Weights of a small transformer language model.
Size: width 64, vocabulary 4096.
Architecture: RMSNorm after each block, rotary positions, no biases in attention or MLP, untied embeddings, normalized queries and keys.
Training: a variant of Muon for these matrices, 81M tokens, 4656 steps.
Each number is 500 + 40 x the weight over the matrix's rms, rounded and kept within 0 to 999. Layers, rows and columns count from 0. Numbers have three digits each.

# layer 5 MLP gate, 192x64, rms 0.239, rows 179-191, columns 0-63
414554532531480491503512467531452498466568414505529503503536517539476500497545432609519546504522493482468530424515523462512526473493508503548459540493556515459419517563547479462484522486440466
451506517506555501503412554517498491460536520472513508425552502514514533538461512545469500571452454449477489491550429473509537529418518500537488506461535493462529499546504485528527475503444418
454524484484477483426516521466535557473517504499474456538537529500462500496465571507483459484456527560556467486521491538528535514468498505500511510507481539505506491490532443466503526545539499
454524501477496486516553534491495510489491445478598545514508507542536550571464461535577526510490388477405595455516487480518527440509508486505480533481490481498431540485439539491534492494535488
504539486485413561526538504499563522528486550513465461525469452516499529557527486514476494501513467456556490484514525482435448504492515580423532561471496546516475485502601512539438464483496526
527504449516508495504507529546474500505487569518531529526409532508519526456448444595507483509463517574481465542512491554517545497497561403527515556488467577464518503486490459490558524581420457
463467500510466445497450466517501446537478541493466589506499432565538531449493524456496480535392505444528429414485493475453443529494541462537528503496525541520476460494511551505502509448569527
482477510531500556497461541524488469449548470457499541492479530443521551460457571521545495456510476531495486484431487438489588512484499507487604510518511443571472506526497460493491532511474452
561448498507547503565453480529476402484548561503519481459514481505495491482463526505532523512498489511576462475527500490479491507496473536513501543469500473484490542490465505425548535484481486
495552524477528501454512532494439442432568532473507429436443548551484446519507544438432536431476502472590522561477518483520500442476511440523422460520527559503530505521538552487497455504560536
397512562479453516543532519506475519424458493504481521481484450468445510459450537486530522482485507483465523498568528521477550530523489555498472537499542545486468534525504501492486554490525492
481453518545536536479525510456534522563473445505482542515572489560519481465444524533533432519534513469471467518501495465462444525536511516493527521480533450400526517531501525526496524437543473
513532453478559542490501540523482566615453528483504492503527495455501461506581470491514503462481503496498420524503564561539485497581467462467527531516565561569525476500547566451515480530452553
# layer 5 MLP up, 192x64, rms 0.247, rows 179-191, columns 0-63
538481438402511532491548492551465571563491491551474495458460410465495527520500497511447491481521551465488526511507500496489544520502464497451514501528548534523489476515516496549478476433398494
477482512550469441546466526538485464557453477477495577481487517507502483458498470607536506539465491408470535525489549506457464389463519530511520458531460506419521503559458509485560481476481509
553458499516554520543497497522467468521516489494512546445504518481554497483563481519532528500509476485517562516503484469481496472528500525518514469473507487513505481512472525504526476478461506
555533567480516514550442523497524554430481463471490521441509538478497514466545566509486555475471498480531500446487463529507484457434520585510504503443512451445435487444536439531510508518488499
503516544487450519486479465548505521514479489477508584484498459477523517525555446534532436503504537444498511489491510510467506523478484589428530559542470542536551466464535504454473473495486540
488548535547521459486541469393504520481527452432475493488502531521496442493494581507475483564422546426486484486549514511498494467452445525449447408493563506547503502452512535466529485528473476
532507498464545528480442450444461457503474501502477486554435457489469537572508511509545506469565402555545513522421528452466468454424460476507491536485501479488474478522506512459499449508438499
517486481458487502519560501499478498510510529525516477480505474576492476487538441450490523482535505476465517491543563541535406469465489487526408497431473527462535550501476548464515479492481540
479550489488518518454478496556515529546510472501433500504519461463496492481473432498477490539576522487510567462548476574456511522556492461555494497493564492552453541491550466504377437469444511
485482516551541542513553591515508499373459499493574431557501538463506474461514430426502539480426610533546555480501514468527467446480441456436471562526512516584575508508566528480515484465541601
414492550503438541473484500525478501458448489469456561459510476478455540466487521498488529538498491515505489488519532547534572537516502529491472503507462545477464494515523477462506543528494453
447481488533504459497471499531573543462472461508592494445452507500505522501509467564458473507468484518552503502501497556505550491487521551434523563427567504556516468534491500398504504500521486
515456525472451450514505541467544403538444538563536530492418542507484452495510505538443488520516523547431530421525568518454447464514541553493487470509481535427450446472499491503444527538515460
# layer 5 MLP down (transposed), 192x64, rms 0.145, rows 179-191, columns 0-63
494538467467559482479544477523398544455541443520559495470497485508513494479539476524503476463552521466512510427519521569552524479489487430484443480548506528435414477564463465555475464426412500
544529442489551489418513530495537557460537457464511459451488552488518492541516520487507558600472528516492432548469512434455467533505515467483500513519532507492556493502522490525441528513533490
508566492485486453500504453520504508482551504524503451498493568494471546541462511512449463532504495509500463469550501551492519557454455517528527524469487526441493514474487481497480498503510515
494488541507449508477557541534428491593540516528494517557582519477524440502512490489524485530541519431536572508533508583515444514546489543492516531506434568507595483530513528482513499530494490
512475473461454455522500478512478484490477511510504522465482467560469517564487475503491516459520523515473487466471504484436515542533513552428516467555501531520454449542586556452519551521489459
549608495539503505499481499481469471581551468450418526540531510482540500547429566511492458543488533471473501542473570468493550427500453564505479482478542513470474469495550552406510501478473468
547507469482517519496516534476504469462499475515534451496481486395501477530509478542479496478613533496458550551494523496536517506482473554433488510548484517485561534504413437503548519511526511
523491525549527532520499547516471480462578438470453526484530567440470487520523533457547516518487457529588524479496452409484548521485486464495537485485537480532494465472460495502512531506478502
502467460470516528475477488482490575528523535507573466499417501463517527501523502480549512487477496499515448584465546414500519522528443506461470529499514527478536441546476463500587529522490501
471488480473524540467593537516454472511432613524558459559448485485471474507546511492465521464482591453464548546487468556555531493532505500501461566571489530506524474489475489523555401463512576
493543522485522474475464510472538553502493561526465485461483427502490519426470520519547493479456437546510483529522530505525492484553494480538481479578530484503517428557536517501455528441502471
462490561558436488535485470453524548463507449524537472533496432461477493429522482525500482514543566454514552485455463502483484492542511510581531505553494587482487516498463508567477486477491452
527433453505550518526465508457483446499566533581485467521547534424489421482529511488486566474510582428487503477579578541562483511524514501483533527535542545485500493531522527505494460477476504